config.yaml
init_std_down: 0.00466
max_grad_norm: 0.5
schedule: "cos"
Each number is 500 + 50 x the weight over its row's rms, rounded and kept within 0 to 999. Layers, rows and columns count from 0. Numbers have three digits each. The size before them is the row's rms in percent of the matrix's.

# layer 7 attention value, 96x96, rms 0.0824, rows 37-95, columns 48-95
133:558446398482469547439494532521515441494600473546434533533510571462579525485564493417505546509457546499506539477534510526491479438559439533507518
122:548524529528482520477523525481585524548552545595573509477506490399512500456500504494570574561465612521490431442487526515576458461409490480517503
129:542602501396554536462500494560552436496597574497451541420483511539484517540452458537485473486479492470456406480493509497511415545394527520453500
123:526396474486480489542467504450364512524570407603468487589553437383535506473528508618542493611491559530502518477507511545562564473517445509479556
126:529496494541471484460506552499509382595417472570472524507419504458465459490426546568456531549455482430507381505557573512612530508450446508553509
118:482423501463538499531456497528482441461508513528461419513396509453403472524543523562455559490484470434344406493557534508525491471473493603574465
140:452569490374541524500556433526485563572422454496457534572637499565537512446454446427509524475534456559493539527366542466440515512560547518489515
128:565499467555522461538473550560516508438427471410406497559444596590434390543602507517429481472549413458521493552461520450476501526468517509574548
135:538566518502530500448541556486558589463602505508468635475471492520464512519510466565472509435510597462456530502424539573509459510469505498520479
112:479573488593483519540544573409565472477421577489523516359528555553511468601408478439476500496495507538460497541499541428449455518521546503444527
118:471486441415549484487532503498524443441558534502449456557441515516512542455547530467545588376437471539477482519431396490467594468555492486531459
108:494443569410485547462469516621473475485556575515470403527449493488477535462581573555540525540503520459498454514599440598530499527499506595517479
121:537554544510484477549517489435617508497400583467531483451472506568432525527365509507515519486494500507472525472515588478472398558365532489531523
127:490504498438510596457435439567540478466496514454441484437546537538514466489526483367513426443479493498570512465508485399468568436525481541483420
141:334539534530441446541574434562522578520461606435520512478435564498463533513486542563501523493430473505462615550413533499454490472597542498519505
137:510498484621480497458527557478546464545536595599484508470471500543528492469441503492493618475477533506431448547491431596571522538449492506577551
132:538488512493488405477499511414422507440620483505480392544444467454512506489480599521504480471544563498464624477510475534488440479482450543526523
123:522454613536463454548481522384550514503517504472594488448555461480515531514414477561526536556512588467504620446467490548589509539492525479541608
128:466506567579502510535514540510478441476543470442533533541410568506486476584516451523514498555507549376512555496570571521513494493439533466496546
120:538459456488586599488501543504479533471612503602473545530472505456578460407605426514527526471532535543507472499386437504534638473550439495517479
125:525512510489514522454472473492443542450682391545525515517487493382580439485523555537498415539471565509497476502549495521591522385561447495479529
154:479508414559499517510492482375538485473450474524425525564431504490540448509471562493488522433515418469464487536536535493417477403610439485508448
129:665598456557529504485532529497624474471526479477513511526455419508471434511514447464469511416495441506517446520464459456478493518488465534523459
117:546452516351520593452490419488413474565549478575513448553572495465528455380558429433523495532530556602573464521470488540531606516468456497468472
140:560551631510486551513535508426476524421526581422512450416517475604488497497487456424466545478539472456495529450523460376487499513453596498488468
112:492487545532598462482402541588475527466434498444448513510485573492514441449485524499380440520511547507484476492481488506491556566508431564503514
132:475431509495455567529496554491531506452546483478539465454539556415548542571382513469518448592488556506497549450600429593493415488516457499452504
082:481483480442431533506497466532507549466532464545488502449516465515555547568407622479476542524455574576566464501569507518551461461453500471586560
072:529444443465578502521504491419494472453460492373432503543467467424441578517459572558483585572424506544569397434528526514523431493514540471517530
089:441375505529515475570520458493503483488443560447569514527510543467459481486473467506525487440448538530501427555483477370554612528547503612457502
078:577475443469496453506438500418477547545504562552515455522491449466459613518483472522509444437432532611514531546462479626397551533572465472473465
082:498534464431450483441468493489455586502514564455493557485523523468508452479590452503437461558546525539504526490552584501541491497404538506525447
073:467457504514563579544475456478475453550426520403489464514449514537488547517490486465453516523439447637366452573519447532440536544546446602463552
073:536603390492568413454414546444450509475584437550532549493521496457529509463499519559521496499443560565515584500496481488408497450441565544510444
080:455514488383426503403497494369527424520550534589446495536517499503518613482545565484463501521519536549494518512445479571473402510503495412592476
074:404473504506522477514470511516483536542512521460550432482544493455532538504412576582484472479569515541484549540442492521489528549489427490537447
068:472520497515510517484432488495507457512462620507415560472412493392504606485455594478535525536510501456500438533561451457579568426528478457533454
084:489590533573516468450513501636469551463442434410551495458521506475422499443475556551503481542465532523548629488542525525437553419556451483465498
081:432550537495517508490536506488434448465577548503512550569590506450431396602477606449493449598563483533454467479516516528596472574436564488587551
081:596539513468535522547497488438494445502592599457407499540448533444461543439572508507521515604489403524537541428525501512499462497462483505527489
081:531513487581592515399549471473508494533400446461473528467568510539517519479425489444449521516542505531474484493521526463595446512413499469550590
081:490473496471557578485598604499463464458509459477442475417632539630558453511495472483524399497493527619488459573526478516483399503515492534533487
072:574631458553509509440489477495603579437549525455478532455525540562579540513586544481461522489575479530478525475520468460477484491464564464519516
082:530473552553566534512515479509439423480436494463518468495464529487438501486439520559489482556515480510491517392495525457547499467469528583487520
079:587531546406550532424491404506571478494474578490474533574432494480579482596524499425553521594518432514398519588448504471499484559461542488553528
082:427508526468568512511504471535603548548492415531565545410517461481504504458453543530363476468525506434615509527589546494497502510528583474546471
069:495543511499556523608488613434497433413508500466562509440553524549498449546487433557481430479536516438489500542563553576483487456525585523532480
072:611462463493357529496495473459623544478510533582532461498454569522585486541508443427535559510480507536493520470491504495519451490621507525466443
085:445407577520571547548498533507543382470474500543502520526513554517409578471450592516511412556435525379503482572541518388555539526525475494444522
086:500508444465436395518514506512489452549483569456509450478555557586367492458530564489533496561601417502520523482430514458454505434532489567459551
089:491508442446478458462519549422498388519524493525542541518507465540453563523499498409473557569555601452577532536498544518638478508451547391550464
073:470433579435482449427448493497450539550528510535461478434445506486601562522437562511460511475524590517511444524542502594529555515497537376481494
077:484529553477524454485530436561479473501423521512514424521430510516469524529426481528542509550523545450468418458572524530617551406462512482485511
074:473488504556451481515448390528486502541632415542536487521592435511539485489528430499493462396510545534533504393485574433485494520577543475448442
083:494556485516582541446476463443538531533517491387418633449523462442488449484484638511471522525498515516542496480554454576530486507488537549529486
087:482490495529598531524581527537508499515482555466479474525439486535420488490465382456545482539470445410397655508458563541492467443483472448505505
088:411478566480505418551469494484439510450454437465472519541546430497408500460483464630398516452516413405482479432459495457430469393568528441455514
071:546524446533482471478495522454490522446539493463396578473415465506562482508569486563476514448454473583398558460416464508466498474590441415462485
084:449508430587584412518482656464486540522480581523459585453615461592554471471454504573455496520529514539517485495551486574456497555550476486596567
# layer 7 attention output (transposed), 96x96, rms 0.158, rows 37-95, columns 48-95
130:540440569450539443496457488461469535483509574402495417391476550441464425558470632570516514508505453490426606522541439517594562570515531585535498
125:530555404444569485405493556466437462568480495502478447497544411538486434534528484464490473504504493483429639498520534500556500420488475420501485
120:487531512455460462549537492542564463538555516557599454394577580404518503413470591493562501504446406452494483590536522449524537486563545514565518
118:512550490461513470467456413455441509497504490328460516530464462575470521576514432475475391507515484554474548497474483549504526483461446532467488
116:431590418377523529495433507513408512532540539429406463525483519472556470542465436560561457489474507473505580472501546539456508494522427395522538
128:445613522465454553462526439488528531571521561476501493499518514450466534502502437519467427543524491494531466505510597515444491520610523487485451
154:512395497602545463590511511540494526383528570515487546490382512454503476525488487509523588452473514471601483560462453508509556531503493592525474
144:462464439466444549567548617429581564479472428590490465527553453496549576526515500544507590559501515496513351515551483507403516508545493515463480
132:541506495445510548549525509495540484443535426572667417410562555512480496504504581423466495613461393550483438486544491478551541482513555525538470
106:498429469528501591536470506630419422586536469555468456527520470536521466471527524511528486500477507465486467458463466474498469480439595405483560
091:503469564593481509465490546535567616479450558537528526425456481417456478587509573560421483497529582517454554515577491470530535490489542597516466
097:471609491456487439442494511422547587545439579445477494446556467453453503558489485524481482520556495475430522529515569503542482570577510506478467
121:479517414431523483512569469627463416479553505560448493600565436519496499463509463495509532541448551443477505538472596467482496500538536431526492
132:524436533562483451502515528476574421485509620548566535496597446398480560458481570522450555428512458488499502575573616501538529516536526553414499
139:495498536620571631566471553545448559483539471528510498470422492530443453526467461443484513536532566467515421427445423480471450536459552532576484
148:493562447449499470497476508596494572520456483491474436456473511431511369573511507542467450589520512527473616474550488468524490490450502466496468
125:496542549461486462493535377526511518437490498432550503572508497495369585560563507497376418591547525629470508455500528511540538549513518524472443
137:521483423433481478501510392543494353487528452503485455556534450598458434490464436430491516531452467534479491517545588514491486508418512458474506
139:472522467431438573545513509464572462555563385512531414529550504571534525484517514445497464568464412539490355469518522508447422520517511434495510
121:596488513524515443446478597450506511467458542477552496420468495474450466566522611544398491507527505567467583504574453491586536467424504607453479
119:537542579476451474469442453392482451504513475403604466433504543482485600481450555466460433500511423541509492487527460498538553509527471520509498
169:499493542530480577504466491543420523442510519449527539538433558473527531592509546536456395523482543510552540398442461493463508571510489474514480
138:465511475477479445466559562503468535510476452628550488495520509411559534533505609530502552513442514529529545535545487411491591426501449535480489
121:544467454466515421428495548460549512525450598407444562460495503495488458532528472522509521359580447522429608547519490574605549478468449527538502
141:484463482570422490470549449583575410562504454619531510552555404476470543462517547547490536506494535541463377542501577477462427469502587525460511
112:512539481437450458575484528404560502409524540470557475487565536502495560448466474505467550569505405470622415553572510581444510591586461517458461
151:527478549418440439482464385497531379500508582426458473499548549549411480443464524481472447532497441433474574476517523512519441651523565487549541
076:525556467604447536421533529497438544549542551445501481389508458533477493391636490509500507576477459424462473545499567508485556544515532489374471
067:480425416438436555423548505440451495434537441448513481417530490538540444504517463538535455532561557487483529567473637460512576495574563563389534
092:512545446368587523619481533551642491502487528440549490549536478460518458539504526451557507489436523488546458511517472448498511497504510443416551
075:469493598489460458536523549517572521484482427444508488503500561471531502533567481546539506480575427495504524437508527456567411409510503532587561
085:560498528497540540427546531529471452465481550597477425431522524531515551524524582466475394481585445515506459472421469518505468494423441470639434
067:511506501430564481489432499510580490508502428538565474510499501469596418481437510469530604535460528393599608569544606421550502431480507559431573
071:517458452551397542518557533471517535521465440477438442503524468469470560510570464431522509465542432522480515392520537580551565437514584516493432
081:474525419630476526423471470499333530520466464483459465436507499469511483399478453545419509519557477468475463469490505505543497550518437519519464
075:502535461563466517483498534469352487493606446610538540549493509483541404455484411573466471514468504526490517536550482451476451546543487472416458
064:554409517451478517470582476497454512552557431481525439465486446551565608521539447565488540566472420499437465582483622527508556565439524544464509
078:496487494442454554464515571494485460497563447537441433477502466577518582509525518560543416408478529526479558550523509571476565474476630518446418
074:527457313516501578415505525390432490485479483526472523462564487509479409427506442483452544523479574481516505517440503515480602516524505530525443
083:507477523499412572499532509517512444481469472531442475508530403487550580537467533492513467515560451465485494498416542485586458473487402504637538
073:511549564514496547351464554462403529532541566472540453477487548470481470475490471530458442541512541507527410507521541530481501567603480568373443
077:439557493567562527449467577483474495425477535500470556499539518468431480411437474541467505530567463509548491530424457528546399456493453499514444
079:466532518573472552487496465503393423572494543499461436438471429461471525410506524489426530488468458554531456501401545586537458513592382527432502
079:550483457360503553521516520470575452507528507530483432516488402537548513529518476458611447418468464456464550605453561462551566465455471475507497
078:550490554494540446486435439525556433634427529542560491413465584491542533538580535492471518466527470405643520408513508483461465452489414494456479
076:529515436495444509472484535525380559506545549476455510502488390514491551482547485490562516523487507609453466553527523534420569540499545490403534
063:495510399488517527415608504495391529417590470483449479474489398443485556424491505448499485476551489611452500536488505494542475437432454535564465
064:492522592493570421527461506585634555569447491442498564518424476483454473500581568593477566497479478429558522455437409554449477496503412511503557
080:485492428421523514506455496505552564470550501465514538506494443549553428514466466542646570557485530487417475596519440467444535540466529499493532
083:498474532456548620514534476564562446504537465468540446529520473418497510565486578559542468415461509474522495563482540490574457526476472462509455
083:471478408516437557373512515463331561424507520488429500415576497498479573423546539538514438618585438545417350511511518523435522562518477447513504
071:493530467536441501434555497441397563522554469539492484377459428540524503478634455540452460526490541484516499486530553500482545533519572466437483
073:523432568478553511532529513426482444455560519539504468475455489581530535509509595501513443556463487522395407570492511401483545534448508446441563
071:445538512544406545570535610549457519520418544508450512518484489454433506467515497457480497497489490507484516463491371569463544494420549433569552
081:534421461549432549460603532456475452509551459533468471532525514565459539568524457536534511508474560511495575506464540607509540482599509578369513
083:470458522395490434483417441525501434488474460530462503491515541497581587483448540548515383479493539467546441532586416471481470453487479512536544
086:474494447472384481586583553503461520464576455483484449486434426476497499544431528443558387402507525539447496518566475511597542524506547502523480
074:468507582576448524497499475590549440580456461510509460484543553469432595474505552477459530454563515447578514452482524541510375431549485578523514
067:487554526524512533398584460386381488427519442515510515481534481487473574438499455476477488511534512560471505600585539524518464474541537546421477
# layer 7 attention query, 96x96, rms 0.0767, rows 64-95, columns 48-95
067:483504571449594451477582503517476559489503477586585417434496468546564592518475483559500403431476552495503439508512457456418421556522565523507552
089:486586591483542547490465484552468500582510391520482514544471546482471391470458598591375555480459515525461582580518476480487523385474370470611505
087:476413499533458437565438513518552578522447507478468498418492514524494549480523432479484413528504461414537421491482534441518503577491604524503520
113:546493445461427420472534571497505475462491451581409475421513409589537543527588434490565445480466461447466439542481577469506426531513570508488509
109:496485506495454491392548490571492420454531498540438448485521490531646450493532537469510417453482495504490398584501435473501489538561506527510484
090:518499438581549592504555407496440524460546387540507497535465578421527512480408556516426533507506515477595550590542521514485524504500465434515500
114:471515518460469527555483394454512560562571462457532537543400451474470620521476492518611468592494521560494519464531506483532582483419436438507538
143:444471515482463460404525539572465454461504563536489484471549552502601457472517587525465476440496426530517438589492487525498468532554551511478435
089:514467440542437503508478456481498541480545535561523513521598524496534491461549420465426616444462527557398538506462384573446430446505598540489443
109:507567544564538544446504417464450488481629427485560479434471346504528613507485532515496372473512514539503506549467530441500504448507450511501527
098:445552535421541574430497592493475495538554518424521432444513540460411441536448556519533556518551499488384539476386398506532488471537528527538441
137:491556518618505428465467372569547465475553453500579474471507414433479532541400494445484421478468528529520492501551496414535512507482484469496515
113:568513606542502486435570542448530602479491535498542487504526575505552529426588438485447547529510467513518562449479482624441513487521466497394476
093:547482424383499537497469521434485379489598453472547452505497396535494553574490526611544440564512531482439518442571524441485593545463536473490584
088:518578543494491486444482459455520489510611552555611419465520442481541491542533508480504467421365493508508487530517557484442458536479459429475507
088:529440528409539399489453529546588522481509527539568540387515476508481515590529497505516473518495571461513510503490498366596441534524511482551566
084:570565434482501445481487544535531417463475626544478510576475505498520472601485546443393590486551507480574522446513550542559492458534516552472518
080:483472463520438566426496411516558463585552396495508427506557496458527443405492511519540549559498541601604506605502519444478493454420425466487538
097:553543581512561529462450484501475572588493432461561528552436573414475519500410584583419576516554470519521565515537407537543530479482454490567488
088:507517604518533415592425500448474573476480486497517561522468577511358562508516444599439511560552497432445575429570462462454490468391556483506480
117:472454443450493528570542632539502491469525477492414409444536469625524482522501467498468414461410461443404445474494639541492511520545521494482486
121:448416440479462531423558579549439458458594489523426428483551542546554450509549485500544460438465437513408424517440512542509509473604563513493459
086:399455511475429536410551443533444444436589493592568501506516504497513511509503536535468517494470526517477492577500427545485419511504527520534491
109:535593484497535464490449458474505449563583464430457407486447431493432464516430431426632469424457582486439485466447605427558505413528475535513505
105:530461568466595608490456527398502573513455516405499527464503485494481537511514451502567388508570510518591466483421487495613590438486462552518518
110:566578518514490482479477450473509529474545501489592437489480451439521542561585604489542405471503524565564446570491392412505469484465532526606463
099:477428513455444476538456481520497445529530536523474458454478451532477474550446486495544463525485506493494506565528583426506514500454515406455556
103:505490510515539466417464434544521569510505604535513536481442423422471545489447502510464420479484501521573535478483458458582527486510405580567551
107:446473548491476522554567580549582603509441533530442498513523604450487439454581552462422610518502525477455528464483379556562514508495556535531491
099:504437519558443443399522488514506552586472590566552572543609500475514506485526501424511552471493423566511583433431408532486505427464467472466468
096:491488522465500442532493500591468582476447572545455495591448600528506562430536464527546511531518567488439497448443444521491384486435507510523534
115:472481446439486545467434423467515431502550599515581441499538502481513491528468548513484552485554604578419618493464518462441547400551463479531465
# layer 7 attention key, 96x96, rms 0.0737, rows 64-95, columns 48-95
072:457459441515522520423452501575455560489476566580542527413495487498483387510585514541391546456450457534450598484534531546494423508511466488485496
090:532516472445507594512444488466486453490544413497519561489529498522567423468428455510546585560471515575441467514573512552461458577569577527475445
083:498447354569367475438535448467482493434482536530454414462500444464534499516478485596461502549519492466531569402446470532505443512467453530525520
104:434509481533505430488535391534565507450500569440486463413562507479495477416461582505450490533547425475547488443501483541542507542514405558516494
109:487473516564485394513592433479533513452466581478447467455510525451416537602578505537528472453538439459562567433448465508502481543445500479515461
080:475508447497434477534631515487488471500432442528552539471492520450611499476447525536491373558481464471533498438491483517467498554515544450479415
081:575539475604471563488365543481487551585479533531552564488485507557538514449486615455415542454560543467489522527524504482468463520492502438528558
099:502416543447466428517630456527536602415530524520496484503473495516455497502516510483592514544405452535547501441477525569470508510479612531468426
110:479492501527463454568441474524505495519538471455545478575510456419448621526471513465609502484482531539534473424469445483557522509380482540501491
110:524502474566566493425526441490459472461468517559560523440471510490571513497437499494471525448511528554442466550519540419487459567558472522542476
098:483516533526510531486482425492607556497528512531562452408468511459408572571527527451540550473544528439514451515403400509517370412467490530584429
115:457483543571490489420472469548468496472492536577596529543540462434490518458385559477420500494526506524462448516605501398476472532497523452525488
114:506481568602532475460524505485471477450537429491549554562498551560471547472518521451516467497419440514580466518463420551471539490503474472477475
123:556500454545536517405517467501464453527509458542477397501477475534575491493505521464483506589431493504383513566548602508465524603587588448434478
095:524552498520514463439494422439487464544538514550455543537474463439457521419522502438519540437389497541571517549488498379526506506435516518542524
104:536575469516479493482524650521451457524468456504493507457552472514531507498491439552439519517473553511432611475504546460496435592496599489485535
084:514460458531541451523478499425509550501508458552463477483467462461541504536633487527526349519498600564545434585525481486543400472492472551525448
080:465492521466643601546526530541465450540505445500562539519530489563540475468434479374484533447497445510453536432472488562502497532504523384468436
093:544500491421506593582487518502514495529593436480512544549516520578481486436479495468477663557487528403459463540523527511543531473482552480484495
092:569494387441555532453478505476460504555524429441448501444503493527477453476449459508451575511470507565424447452587534513477582463507444527590477
078:474497494432490434467550429550541482307526458495494524460455502531421420437472463454546535536508504404546459432487444494551503461479441524487456
097:487402494443459461576542404478467520423515505483369376551540517505436459496513474520551532508477473479588469488419431586554447545456488534515456
097:486465495555425420505614401512531544470533542519408420502496498488414524555537521490505404482537482492561512459487485555479473558504508507540449
103:525602602519507463483387549404546456531550468517569519491465405458485555531450457477539481470424546539551505543512529401535543407458470517525461
085:516553576580541541552472529473557517493480537499605647460523560517521527491488452429456435489579485523505491394465433524492489469477537579407537
120:495537449521487413427550519516518534500497482598559474452528503445489494481514555566506533422559547608524525524514489456429502427447590536535481
106:563497519482458525523366457513525494573438475530338516501461471569506431552534446466443613562394472576473555500504602461498496541532532472487565
112:417489536538578496487507442525439602485472544468465576420502540413495548463463513563482515424595517515520579579497401516581542544443516506497478
112:475452482436477567607507629502509484488539523436500497458516500519495486489542449538522528520605529445502454471460414551552460466515540500478500
113:495415379494501449549535544522482494452553533476476595496496528473433498443447469515484596391579505478560552476457477453545508463400493506499538
107:428554518499554467517519541459453609477571539327478419554472539465445582553496479537533373500514464505576553436482477582567463520446474556489479
096:544481560508540456441487505514507453521566493532504397449512451401503482488505512546523554497515565453488512466399461435567479418489542462550533
# layer 7 MLP gate, 384x96, rms 0.16, rows 0-33, columns 48-95
088:516573438479537486473521436479462514556519505421466557585465478526470539539520454409525460408566487471510549541421484506479481558459478419454514
094:484428495502553461669494514547522513419442511506415518541481487520456504564503520523511475472418497515591593408427458607447504429505449523538476
100:525491468430460564482515429397509496538592513522506393452523436593502595479567523514508512463470482628522463559478506526523481503552524527602533
098:430435582425469454443433524518519546570517580505476530561470570445491576496436402480569507537518517513460517437499474573525500494572457472469401
102:503470488476477535595460440479509574560477467454538539561495570456479548490493436493514456566388477506509406430457452569502543416593484539535488
100:564503555406520560507467463511512452600500590473431572559446512470492474511461465517556505418540470576463522500364514510522526458475412576586517
097:486541479493607525448506443435528441503478390527494505477442484527508487537476553437476469472549531512440441492436506482509610527417525484524441
104:473530482496446493478448543406601445423531445495415454457536433511510531527482491520600442460586492476483525513529516513417527523498497530501516
100:468572398558482510516516541514624496537514582464543599551427470606486542449476499432526498475531527565504539493475507516507508441499494506565471
105:441496502546369565555476412487482511473489505358507445512484484514460610495512433605472468541452463471504516461546535420576529551444499501536569
096:510479561494453464547459512462521498524472489383451524516449479580504444578533544561506466493558474523467561533528439524422512517484466538573577
093:511516506456477528535450472618404458514430530553500554534535563502429482518573462479452525526558445454517577459403485554488468448521458546613403
093:398495380531568522521543423492462448515593506581547523533442516506463522526452509594465497549512600483525406464523454448528562467438421550473550
094:520524402520436503555512461503511516493415454546487583448475454466359587599514569443528552511527489575492478410524465484509558515560467494541508
087:411484440446469527546463429467459525400447531470517505489476515386470485494579462489432519443544472518486421534485449526570435516488624533507552
099:479514562485512405526512423429486441560532399446390464474518532440472537509391521440504509505404492495527457529447536423510534577443522559451444
102:472566474461599571510372481457505517511504559383454532517567392476457578513513471502508471486482572541508482460518516459477560553498417479523448
103:563520448533480510504481465513451572467504543594524431598534442466505504521481527464580492503459584574556451416506329445536498456486462598629483
105:587496525514508479422435447410510591483520431474539449504535519535455541496480519504532505454538534523502494470474460532533469454555567525577547
087:545512491452520455491510563475500517474489449486467446561558417509544480510559427420478449453452571487503513369595538435559441461472516522493483
104:530564433443528531462531509451502511507589589478487519592464441540473531528565465437433461464552509504431491519522520485573530335378479489544475
111:501489513584407511623475467492522460453440558502518479437486495496465520572480563422519441466533481479517520557456492431462605468480483473518503
101:511486519579536457577408479372392514496570513515500506443534518478499479566456512613503502508475541565496493481476518543526511568476518521485478
085:471497484445518643603461480556497502553494511507526431560474432488571483556533547530566424509514445503573476521503461529444518523522513536488499
100:525432400541484535517450499533492519529511551480481523459503536454467503549544543474483392427537519459500655491472455482509427418520476446511434
103:553422397465475594546440494440542550482537490408514483490439461434382541552494412549509425461505562476448525480478464426524488422511544546528481
088:523511515600505501492479449531515418547509453443504539522424464478482483517397475491559456422502515532496478548431556547583526477549483510443448
098:582467448462602485555490548518593529491561464568467475514462457567471591506595469532544587480501510481428485432573548498467595521518427486443561
090:426428603567537435571502461501446451506543445576464548512579460471400539487545544511441399517527462557488432446548515472525461514589439446575469
102:521483550478421529560551443510468472516461481329442443535546461480463526575493476410515491550536516530512515504598445478500558528428398574531472
105:502581610486496489526470400440555484545483492527551516443546593429384503563411515511496481515495476474484543466452474529522473488494429514566491
093:478566489475517489452508429429534524481454589460514506439458463509460471525406457479581444447513407418590527564502532485493477543433425452517532
094:552557527503517469480400397418547488468436576518558561429567446495516541469472549441454503462487471564587569455517449463525450467408493535512477
099:431525463465465477489450415503505403587457522425396451418451520486480559532444629546558414506504604463488518529455457444500607514503475482472593
# layer 7 MLP up, 384x96, rms 0.127, rows 0-32, columns 48-95
096:563490476574560533484562501533558513476579488478543505541448610607480487413461532504501484501610547566439449537462574434455513514563495490506493
097:405595458495502571450514568485474501472501380559496418520555524520514433446487480469417533520487575502429526427479540534546608524502515458493440
105:497460443419446493396558514547480459530512481466447504475474512589465470503592519597528548449516534471576492431418436592494372514485516400463546
096:463471550418535538485471485507367453573595585553475578507514475505495543561533554442541490508430490411430464493480545548513577562551525424470520
094:527531495578599455511524454478509549595586480493573568473497520517494453528431489469509528508488508508551502491522487433510478553529520469529441
115:583505473458483471484545563570496529530462426528508468526475425523522574514529636476472434457436439510529463588521488396539588432497504479549443
103:510499452573441525504471549440541526589462494484469406508534550523506491457523410573598482518517421498500601454560515444423512480557521441473434
107:544519533492453445534563504493483495531403518501556571420607510523466446488461431510477402484397467474551489521554484477570520561494629545594511
101:503504446499480440450467458548494535457518514415469493526512428576504540629554384547425498433494514584479463614547499570474454512543557470494481
110:544559532531542509466459543506536537579516480573526560513472557451406506425518507529508556576476396439629455462465469598484499575498572520463537
094:421415440540500537447502517477507492459472492546407574506580513523520477519485435524474495353518453617552579437478495556538490459504472503534502
096:476435470483373484501536556425502492444501545547418552510455481482447565496452475422450452468537531580488561472508557544479553550508487539611489
101:598437571533515443534506593446561617549503457473523475541471487394504568476491458531458430492476464617428555545547545347550471464484493466505385
094:504496512458445438502506465463536470507519556494577521456485581462438507489534480480578441519605507641455489529516382482518430510423418540479552
102:535530473517569505503534556490523560512444492475458523481455474583465522459488502403463505650520466524572479517497455522564490585462493503626486
104:513495477407447514459544443506523481520567466552474550602542548432592493536420581461522535393524629521533480413475476468463541563426455578529438
099:533572418564473444539530494463499476522490480522444464552469523554520441549565389478425515456467424444634504499463582447465485466480487459468539
107:515428514417410485551416603506503418439492544478471449446509543468470450476500550634579464552421515619459453461524506458441526579508465428460492
108:449562551535534499497543498452535528528392430563487588488412498490520485543430442501481452499442456399568520568510571639570542504488520504531420
105:500515449553482506510459548500531459573572470573540475570399524548544489454553517478505510554478415559517526522514510502483473620428455474533504
107:434535563522517439403471472547484517559484467489496411492466441455450508504463393513528535418421445383421522491478598532522620447511456511461450
106:545464597496587434495500563537513548530538537508483515580476586550616589502519506659503501565516532480550483447553505535576448492566473496535491
103:526517454460491551406559413509524444536482539479472422459455508430547513555481407510439437428491549496445476487553514493526498491429436544429497
100:452504607471609463526554516456401468465500544459459419409580506439495433485463529501489472592532451504516520529555497452508538460459495475450519
097:507501494426490469467527524459513536557528472423555486401474591632533509528466418562451493537426539472495494587598433451406527543443486543552479
108:589450504496395489510498397521475498532516540507572505503445560495525446576602419452475461508542481586465476516501497350533543553543592528530552
098:460510507502379489482541423529425449468648488425587469463394505387436469531461480481492408548514548493623472530525434477427500519504526467508479
096:422420454400483535559540509446469568398482577459452492499524520483477540447553493474571448583571499541478559478527473469452540520485571504461576
098:526534397468531557473534553482492469461470547523515489554515557494499595531447477507575512510437513483513516474549489418584475484443594506482532
095:441530607466593411460421462577502487469462508490537455436429514433618454468557478575460555424451421472505484520463430521539462476428520494523449
103:469564551476474623479531518495444483486528477591536375474505479546407617472457430490512478405480450563471529511439482447582488593543490526459471
096:445547528477490519591532524489479537504560487528564495577576591529546537546550559519590537582553478584508451518504494538506445498494366526482503
099:458423514601419486473537440472491445450370602532471468516510483563455454500561530487505423516478485444592525577484466588525414517533550499447475
# layer 7 MLP down (transposed), 384x96, rms 0.121, rows 0-32, columns 48-95
095:503535457577439520547462552531670472450469421446453540508447579561569474446549539574494447553468596471557553525504473504478496455515429518491443
099:470561471556495478530549398558563481537513468507530494540471622521528436428565565517467571524430477434517488527471492574531594487525501603454462
099:450497505477574498493529541524573527546504537519481476418547484415535526518485533455476476536451503544583557501480427422530478425443442491531512
101:524490458518443532415516497443548490524476495640462456474419549489548509554498523470545468513527551565466505594486557498494494613552498566425511
096:469554518514466580420498544464439483474470478464475553523576498519517469422567586470535550415583517472535520526488531494501545469559443537548518
113:493551431486510550494483435466461599512494514500459530517448437378543510618545436449584482425490513487497598593414475394528466517371490607543520
105:455444479587601530557545512545521499528520442459535553523434437559538521434473479477531489624504539507493550474458553491659494456528565457481469
103:475478576509439438518524582557605513472501447480501621552452436476460460572555502471478348577404530591522536515596479561548542556484513471458535
106:449478490416486513471474470509470533494609536483485451502611504491450587502518416634425517482426546562479500630532426538413555535578479490511496
115:555520469464514506471487483514436521519492520581515490525479484485536446483486484432595516506561419503542464551493405645438437475586483378452494
091:530554415436549554475442488561535490432544458497496444468570520426538537449486462416529546522473512560531523500521525519478410520508508433532460
102:530444504466531429485506419509319475486557527516461507416480465497500548443480536495512474459583521514412518494518550498550513533561475574627469
094:437488542511622503443543361535467539408499360518480513476488494446481553473515478552478509508507534491433493619485498488476536465480454545549507
097:496470591494472541468558411434473599477540388500584511443554474557536415550466537493509421436551478521477558518553541512552450547561474502523481
104:460452491610539486488539504537568518504540503585535526500533491422535408513529447494454477438494643456485512460479513505308519559479465502470590
105:529554586583534485518489429566582476553446443434445429540502477491520568493462563480521456508443552435562513542511473437599521543439406515486525
091:470480558572535544512498501513364476542521537439409460420504413455457511433479501545508548570443473646566509543580474486421530453534394424526458
097:423491491365465545523505519528489592461593490500519511604440444576419538492410560468556507561510456493469407439502517505480455517498571461506493
110:555550508433519593497542489466348566424493475529543487560522494423505485526609447479418422465518521504580456543533554505564484471489574549440587
099:500416578523459632474612531543492538577475496536402638496494461506486493477446442514539549492551414516546580533489476528535556447465450469519484
104:463541482398559451530522524487468590464498510545448442453419439458566564536541508415516476501511549480467490522473409448516516498508515484475445
109:509478540468492473468511579517516470568526495620500524473518576551560542508489551530480497522482524554471483466620524628619449504494429449568452
102:526514463544509569564531473409486488543477533485386467480462542475558407472491567496528451499467431518507481430541473429520486503504478441431441
101:508490606675564518469531540481431460519540544507488444560549516453520460574432564518508545493586503508586477555504565440437427519465462612607554
095:449537499522528493476496477541537468512561471477448573508559589484600382452577509520385483407564520464436449565597467605515528573503511350444515
105:491527479524440472521473463467554540458478502538509544445521433439505377602472484474547436495458429473540514594598505437423503554575458392498508
101:515564463507492485467523452546437482565458505458516525523523474464530520561479511459487468501535527480463489492480513473526611436453424469463495
098:465507446541415527537466483415510467424505553439483531503557521520507439487572509558537410473545451508474530485553535486511524512395475436548474
096:467503460446428509429529450420569523457577425413461559478449460477499468533472517439454584627507575505490527511536546458477446541518502511538519
096:477572356517469513531528473533506409470428515570429513548405499384443482426560447533474422483475483582539436457509477500470502407446480498584495
105:588417454423445520445600514480574405452526506465570409424506479481536552501547428509564452447534513576429454457477539520532494520531460493464520
095:532495574492564435445469436511496531549505492553498451507537530545472588505430488478525512561426505477508545369404498438511445455484470424443450
106:473443505387465572536616451469574528479468533473502501513561497479473427527555507442598451475538497481484522526448489548440549534523514519456592